Weights of a small transformer language model.
Architecture: biases, untied embeddings, attention and MLP in parallel.
Each number is 128 + 32 x the weight over its row's rms, rounded and kept within 0 to 255. Layers, rows and columns count from 0. The size above them is the row's rms in percent of the matrix's.

# layer 4 MLP up, 640x160, rms 0.149, rows 8-45, columns 0-39
size [ 95  83 108 118  75  77  82  92  87 118 112  95 103 102 103 102  76  97  91  95 115 123 113 117 109  91 109  93  91  63 108 101 100 129 111  80 111 117]
[[ 97  87 121 117 170 192  87 136 155  98 137  86 106  54 146 144 113  99 129 161 127 203 121 115 156 124 193 154 117 160 183 156 152 143 150 120 120 141 140 154]
 [ 71 168 159 173 176 128 126  91  84 161 123 126 106 132 171 100  99 126 152 144 155 157 134 135 102  91 157  68 154  81  89 102 144 105  90  97 136 187  66 191]
 [108 166 121 123 122 102 121 160 151 133 137 135  54 100 113 160 113  93 171 139 136 162 137 103  77 125  71 117 158 169  81 143 138  74 151 161 122 142 126  86]
 [ 90 101 126 166 107 151 176 157  84 130 151 141 115  90 105  99 110 117  94 146 120 172 127 133  92 118 100 142 145 111 144  92 143 130 185 178 116  78 135 113]
 [149 178 135 132 139 175 130 169 118 135 191 152 204 135 117 169  82  99 163 161 153 113 134 126 191  74 159 108 109  61 125  62 112 145 113 222 162 119 147 109]
 [ 94  76 161 130 146 142 109 155 149 140 128 171 158 150 103 178 183 140 123 189  82 214 162 132 149 145 136 113  85 123 148 157 113 107 160 125 189 159  97 177]
 [126 108 117 170 199 117 130 103 115 145 124 106 162 154 115 123 184 149 160 136 131 162 120 122  98 128 164 139 111 174 157 136 149 112 139  98 102 168 180 119]
 [113 154 136 171 105  61 130 123 137 182 150 102 117 170 147 103 115 117 156 139 104 147 117  59 110  90 148 159 159 120  80  41  93 159 184 125  96  82 113  72]
 [ 83 131 144 138 147 141 126 100 162  72 128  82  84  89 152 200 127  91 128 128 171 181 137 125 108  99  73  81 156 131 146 117 139 115 134 160 143 112 128 157]
 [ 55 102  78 102 103  99 117 115 129 178 134 122 174 111 111  82 127 177 123 141 208 108 118  92 116  87  79 128 159 113 140 107 119 108  83 151 112 129 108  67]
 [ 48 100 163 102  70 129 175 185 109 164  67 160 109 167 143  68 151 109 177 136 107 171 115 143 132  81  90 159  64 115  92 157  78 128 105 182 104 126  79 149]
 [122  87 143  99 156 188 124 132 145  69 152 128 124 118 113 131 134 115 124 161 149 145  96  88 157 148  15 137 165 126  84 127 146  94 131 184 158 172 138 138]
 [105  87 156 130 112 129 169 150 121 155 178 124 106 153 157 121 127  86 147  72 143 133 159 116  99 141  59 115 161 140 160 107  88 145 160 141 174 105  70 118]
 [ 91 120  46 144  33 121 141 191  80 182 105 173 145 196 152 128 145 104 209 132  87 133 101 155 134 117 166 159 107  99  99 142 138 100 107  95 151 126  82 145]
 [146  97 122 168 126 161 168  77 138 145 135 100 133 159  99 144 114 116 164 108  83 101 148 200 137  73  69 144 163 142 103  78 129  81 124 122  66 103  97 172]
 [ 79  78 114 133 112  99 107  76 126 148 120 131 131 142 173 123 145 122 139 126 176 127 156 152 103  91 105  97 145 185  88 157 151 146 111 173 156 163 181 135]
 [177 169 157 172 124 138 134 130 190 120 119 129 115 134  38  91 146 160 162 156 102  99 174  83 119  92 125  77  95 103 129 174 134 125 107 107 116 110 179 146]
 [126 113 154 127 170 145 145 140 164  73 138 147 128  61 123 141 122 121 153 137  91 114 146 140 155 113 126 155 117 118  90 145 210  75  92 140 128 146 127 128]
 [ 92 160 153 125  78 159 187 123 178 105 158  62  75  99 109 124 130  53 136 112 104 154 129  94 111  87 171 145 121 166 119 123 190 169 134 110 126 136  76 134]
 [124 118 100 111  87 149 156 168 104 149 101 157 126 139 114  74  95  62 121 116 129 212 173 115 146 103 108 138 146 146 124 154 117  77 167  94 124 161 184 109]
 [150 103 206 126 124 156 102 162  70 130 181 131 112 155 121 138 161 119 125  86 120 117  87 117 101 119  83 113 183 159 155 171 176 128  99 151 116 115 131 105]
 [134 144 137 126 105 113  90 176 133  79  94  67 129  96  90 182  94 159 200 134 104  70 135 114  90  86 107 187 187 144 102  70 173 125 195 144 123 138 101 129]
 [ 94 143 174 186 155 132 163 142  65 118 144 147 107 116 132 146  96 154 164 136 144 172 185 137  83  92  68 126 139 117 106 107 109 132 125 121 159 120  93 124]
 [ 97 108 102  84  93 113 174 190 142 115 123 143 110 152 146 129 125 121 154 137 132 187  91 130 113  64 105 189 128 156 163 127 107  78  83 128  71  65 136  93]
 [ 57 172 148 106 115 181  85 158 136 140  71  76 225  93 136 147 131 105 149 123 133 157 156  92 120 136 127 160 138 158 105 129  59 104 188 182 140 123 172 153]
 [104  39 168 143 171 160 108 145 134  95  94 111 152 157 137 160  81 102 164  72 136 113  97 126 139 105 140 207 122 110 121 176 144 106  81 124  91 134 182 101]
 [ 51  83 129  84  77 182  64 106  76 144 153  83 116 156 197 152  89 148 152 170 150  84 127 146 154 126 135 121 206 138  91 136 140 140 152 108  99 128 124 169]
 [132 103 148 134 127 153 196 137 106 195 132  91 133 102 104 123 132 178  95 137 202 107  81 156 115 105 189 146 108 103 113 185 151 130 218  84 116  95 119 104]
 [ 59  85 127 148 155 175 104 144 155 128 148 112 107 117 157 151 116  66 113 111 193  91 147  92 138 123 174 156 160 124 133 137 150 159 149  75 159 162 101 118]
 [132 128 127 149 138 185 169 116 152 107 178 174 129 129 152 160 205 162  97 163 160 170 149  94  91 129 150 107 143 121 175 127 188  72 176 104 163 138 137  63]
 [ 77  61 131 127 148 122 137 118 123 147  82 152 133 150 188 189 110 151  83 126 101  87 163 140 156 156 150  81 139 131 131 111 108 166 163 162 114 145 123 146]
 [ 98 159 110 164 116 125  72 141 148 113 146 105 107 156 102 132 149 101 139  80 160 175 124  86  84 140  83 153 148 142 131 113 184 153 102 104 208 152  82 130]
 [141 128  90 123 146 164 154 168  93  91 107 162 114 159 140 113 113 149 184  86  87  92 149 119 147 137 129 111 120 101 112 152 158 116 196 156 122 111  95 128]
 [139 117 210 137 153 106 185 116 126 164 126 109 156 105 180 156 167 165 134 116 100  90 152 163 179 130  67 178 218 167  73 107 137 128 123 153 116 114 130 122]
 [114  82 142 167 147 155 165 174  80 142 157 121 189 102 106 157 165 132 152 190 128 140 149 175 132 144  96 149 126 163  79 120 132 112  99 120 101 125 121 132]
 [122  75 173 104 166 137 134 137  53 132 143 117 141 106  96  84  69 152 134 151 136  98 176 110 116 164 160 150  81 150 123 128 117 118 184 116 150 102 116 114]
 [108 174  93 118  91 125 196  95 147 119 147 132  98 121 103 133 182 127 114 140 109 164 122 181 147 175 153 101 128 140 145 120 137 164 132  97  97 138 122  84]
 [120 133  74  99 169 140  98 174 197 135 117  67 150 109 171 134  41 156 168 137 104 104 154 160 128  57 124 156 131 121 128 143 133 124 164 104 111 115 116 169]]
# layer 4 MLP down (transposed), 640x160, rms 0.162, rows 8-45, columns 0-39
size [ 97  81 115 118  80  76  85  93  89 126 117  95 105 101 100 110  75 100  93  93 119 119 119 122 104  87 110  98  79  67 102 102 103 119 106  83 110 121]
[[130 148 119 152  74 125  88 117 113 129 182  88 133 144  59 106 133 159 115 114 124  51 119 166 173 154 139  97 101 150 107 163 139 122  99  93 153  92 171 218]
 [132 128 124 147  80 120 135 192 145 120  56 130 105 106  83 166 136 140 141 121 100 170 130 153 111 155 100 196 122 210 133 108 137 160 180 157 118 144 131  78]
 [143 115  91 104 133 148 191 127 131  89 110 128 126 102  95 103 122 115 153 119 129 103  95 142  93 122 180  87 132 109 120 104 133 140 237 180  75 136 152 161]
 [148 149 127 123  93  68 107  71 142 127 151  95 132 125 162 176 159 122 128 128 136  66  88 126 147 116 153 150  77 125 128 141 132 166 174 106 103 117  83 141]
 [117 162 165 117 152 136 143 126 102 128  48 140  95  87  99 172  86 165 135 129 107  88 112  88 151  95  88  82 157 171 164  88 108 127 166 115 151 111 167 149]
 [118 185 156 112 187 130 134 118 109 113 152 136 147 138 126 134 141 176 169 116 157 138  70 159 189 129 169 136 152 121 149  90 105 137  98 121  90 191  66  73]
 [197 165 108  81 149 121 125 198 102  99 154  80 130 122 132 155 111 122 133 166 160  93 150 106  67 176 161  99 122 133 127 152 116 139 138 106 102  84  80 192]
 [153 123 127 158 107  98 150 145  91 174 149 167 185  91 171 141 124 148 122 132 145 126 139 147 146 102 128 147 116  22 177 142 142 172  86 118 150  75 130  89]
 [ 85 115 126 119  21 164 145 108 169 152 114 111 139  83 197 164  83 139 135 128 170 133 107  94 146 115 125 150  44 106 182 141 101 159 101 102 141 130 148 113]
 [138 157 144 176 112 161  97  82 167  93 108 112 113 153 170 138 156  95 179 122  95 109 193 138 148 123 214 121 127 154 162 129 100  51 200 126 110 131  98 182]
 [120 125 190  89 144 113 158 161 113 154  81 144 133 106 154 149 159 111 112 151 102 115 148 171  98 149 144 122 222 105 179 142 140  82 133  94  71 194 179 120]
 [114  87 156 122 122  36 128 105  75 145 150  86 172 141 106  80 148 123 173 126 160 127 164 172 150 130 213 132 191 116 151 106 149 130 135 149 123 112  70  71]
 [151 130 179 118 138 165  91 142 157 117 180 127  67 149 104 180 114 104 126 142 169 107 188 151 100 134 175 140 149 177 133 162 170 117 134  74 141 168 162 153]
 [134 148 185  94 131 123 147  66 162  93  83  66 171  79  84 187 116  89 139 129 139 101 123 168 135 128 110 114 102  83 137 114 158 112 104 175 138  89 196 116]
 [ 95 195 150 152 119 144 131 120 175 169 109  92 149 101 108 103 183 143 119 168  84 153  92  69 179  62 163 135  98 101 190 151  98 119  98 148 122 183 178 117]
 [102 108 118 112 119  99 156 122 120  97 114 153 130  86 135 124 182 127 162  79 100  90 137 192 147 135 235 183 102  95 168 158 125 106 149 114 153 144 111  95]
 [100 111 104 108 202 221 129  82 104 131 112 150 111 140 192 160 151 123 106 139  84  86 141 113 105 162  56 108  97 136 147 106 132  82 102 120 170 112  82 179]
 [ 96 122 147 122 139 173 140 143 132 167 134 116 137 125 185 179 132 129 173 180 138 145 166 128 117  70 181 145  94 148 145  69 173 116 122 128 121 137 177  64]
 [115 141 141 146 126  74  51 169 142  66 146 111 108 126 125  85 146 163 102 111  84 146 115 103 157 123  93 123 115 191  79 100 185 110 133 119  75 105 141  98]
 [102 152  77 141  98 130 135 106 149 119 150 118 109  81  93 110  88  96 165  96 116 100  96  72 146  96  86 138 131 116 109 105 101 116  88 105  69 109  60 145]
 [119 130 113 172 140 135  99 182  67 116  99 200 113 160 118 161 128 130 136 132 176 146 106 121 152 149 110 192  91 138 171 170 149 131 143 145 160 111  69 146]
 [ 85 159 168 140 165 156 114 174 113  77 106 133 163 146 179 148 117 105  76 119 122 106 121 115 167 127 135 132 136 143 111 112  81 136  88 129 121 140  93 116]
 [109 157  88  94 152 114 112 120 174 142 175 126 148  14 158 139 126  92  91 133 167 111 119 162 135 177 166 152 115 171  95 142 130 136  81 101  77 149  48 140]
 [ 50 189 130 102 129  69 109 162 132 122  94 148 149 139 118 132 186 116  51 138  81 150  88 109 164 204 103 114 173 121 107 151 147 119 123 126 112 116 129 106]
 [145 127 119 140  93  80 103 113 100 148 125 129  51 151 105 110 145 148 128 120  58  83 109 119 117  63 106 143 126 140 173 190 205 182 111  68 110 141 204 146]
 [157 162  95 185 111  93 110 166 114 164 181  89  85 136 126 140 188 189 129 156 111 152 191 102  95 109 105 107 191 155 143  96 131  69 138 113 145 114 112  99]
 [110  97 115 132 181  99 135 142 135 131  93 157 219  90 103  93 141 114  66 124  72 153 153 108 117 111  80 162 119  83 157 220 133 149 145 160 124 150 122 130]
 [144 206  81  90 187  45 107 112 136 194 160  67 127 125 134 126 165  80 143 104  93 104 146 116  86 151 113  93  83  91 146 142 134  82 104  89 125 101 145 110]
 [193 174 105 119 106 144 132 146 173 125  94 139 161 107  87  72 111 211 195 145 139 104 122 136 132 121  96 128 106 113 139 102 127  86 129 143 135  97 120 145]
 [123 170 115 127 105 150 156 115 229 119 166 121  77  82 141 135 155 136 108 149 150 137  75 106 140 103 120 147 128  94 148  88 186  99 133  42 153 156  88  57]
 [155  96 146 142 154 111 117 153 134 117 129 116  56 112 120  54 177 176  87  70 116 158 152 126 169 141 115 133  92 110  95  56 175 111  82 123  82 112 153 165]
 [166 133 122  76 104 140 166  85 201 187  56 128 153 106 152 152 166 105 118 162 101 141  97 105 150 139 109 169 121  75 145 187 175 114 125 119 121  82 126 181]
 [132  96 123 152 123 105 138 126 107 122  69 171 180 135 145 234 118 114 129 133 114  48  32 148 109 163 141 137 161 133 149 109 139  74 131  84 118 148 102 123]
 [ 93  92 159 115 101 121 145 116 114 125  84 102 119 149 124 149 142  86  71 152 140 147  94 153 126 122 160 134 106 189 152 120 107 187 126 139 104 176 173 185]
 [193 146 130 123 152  70 101 144 106 193  95 169  65 157 146 122  58  96 109 122 101 183 168 113 122 113 148 153 134 121 131 107 174 108 163 124 126 100 181 152]
 [ 70 135 141 136 117 169 176 134 174 147 110 142 117 130 178 147 157 103 109 110 108 144  89 195 125 103 123  30 166 110 204  97 109 166 154 106 121  82 158 122]
 [121 181 165 181 107 157  83  97  86 147 130  83  87 102 107  90  86  87 115  60 144 158 130 123 127 134 153  97  95 154 133  93 131  96 197 112 163 179 149 119]
 [129 166  77  88 137 116 110 108 104 137  90 154  94  99 112 132 148 115 150 108 179 162 179 155 104 114 146  54 119 141 172 197 149 123 192 207 125 148 122  60]]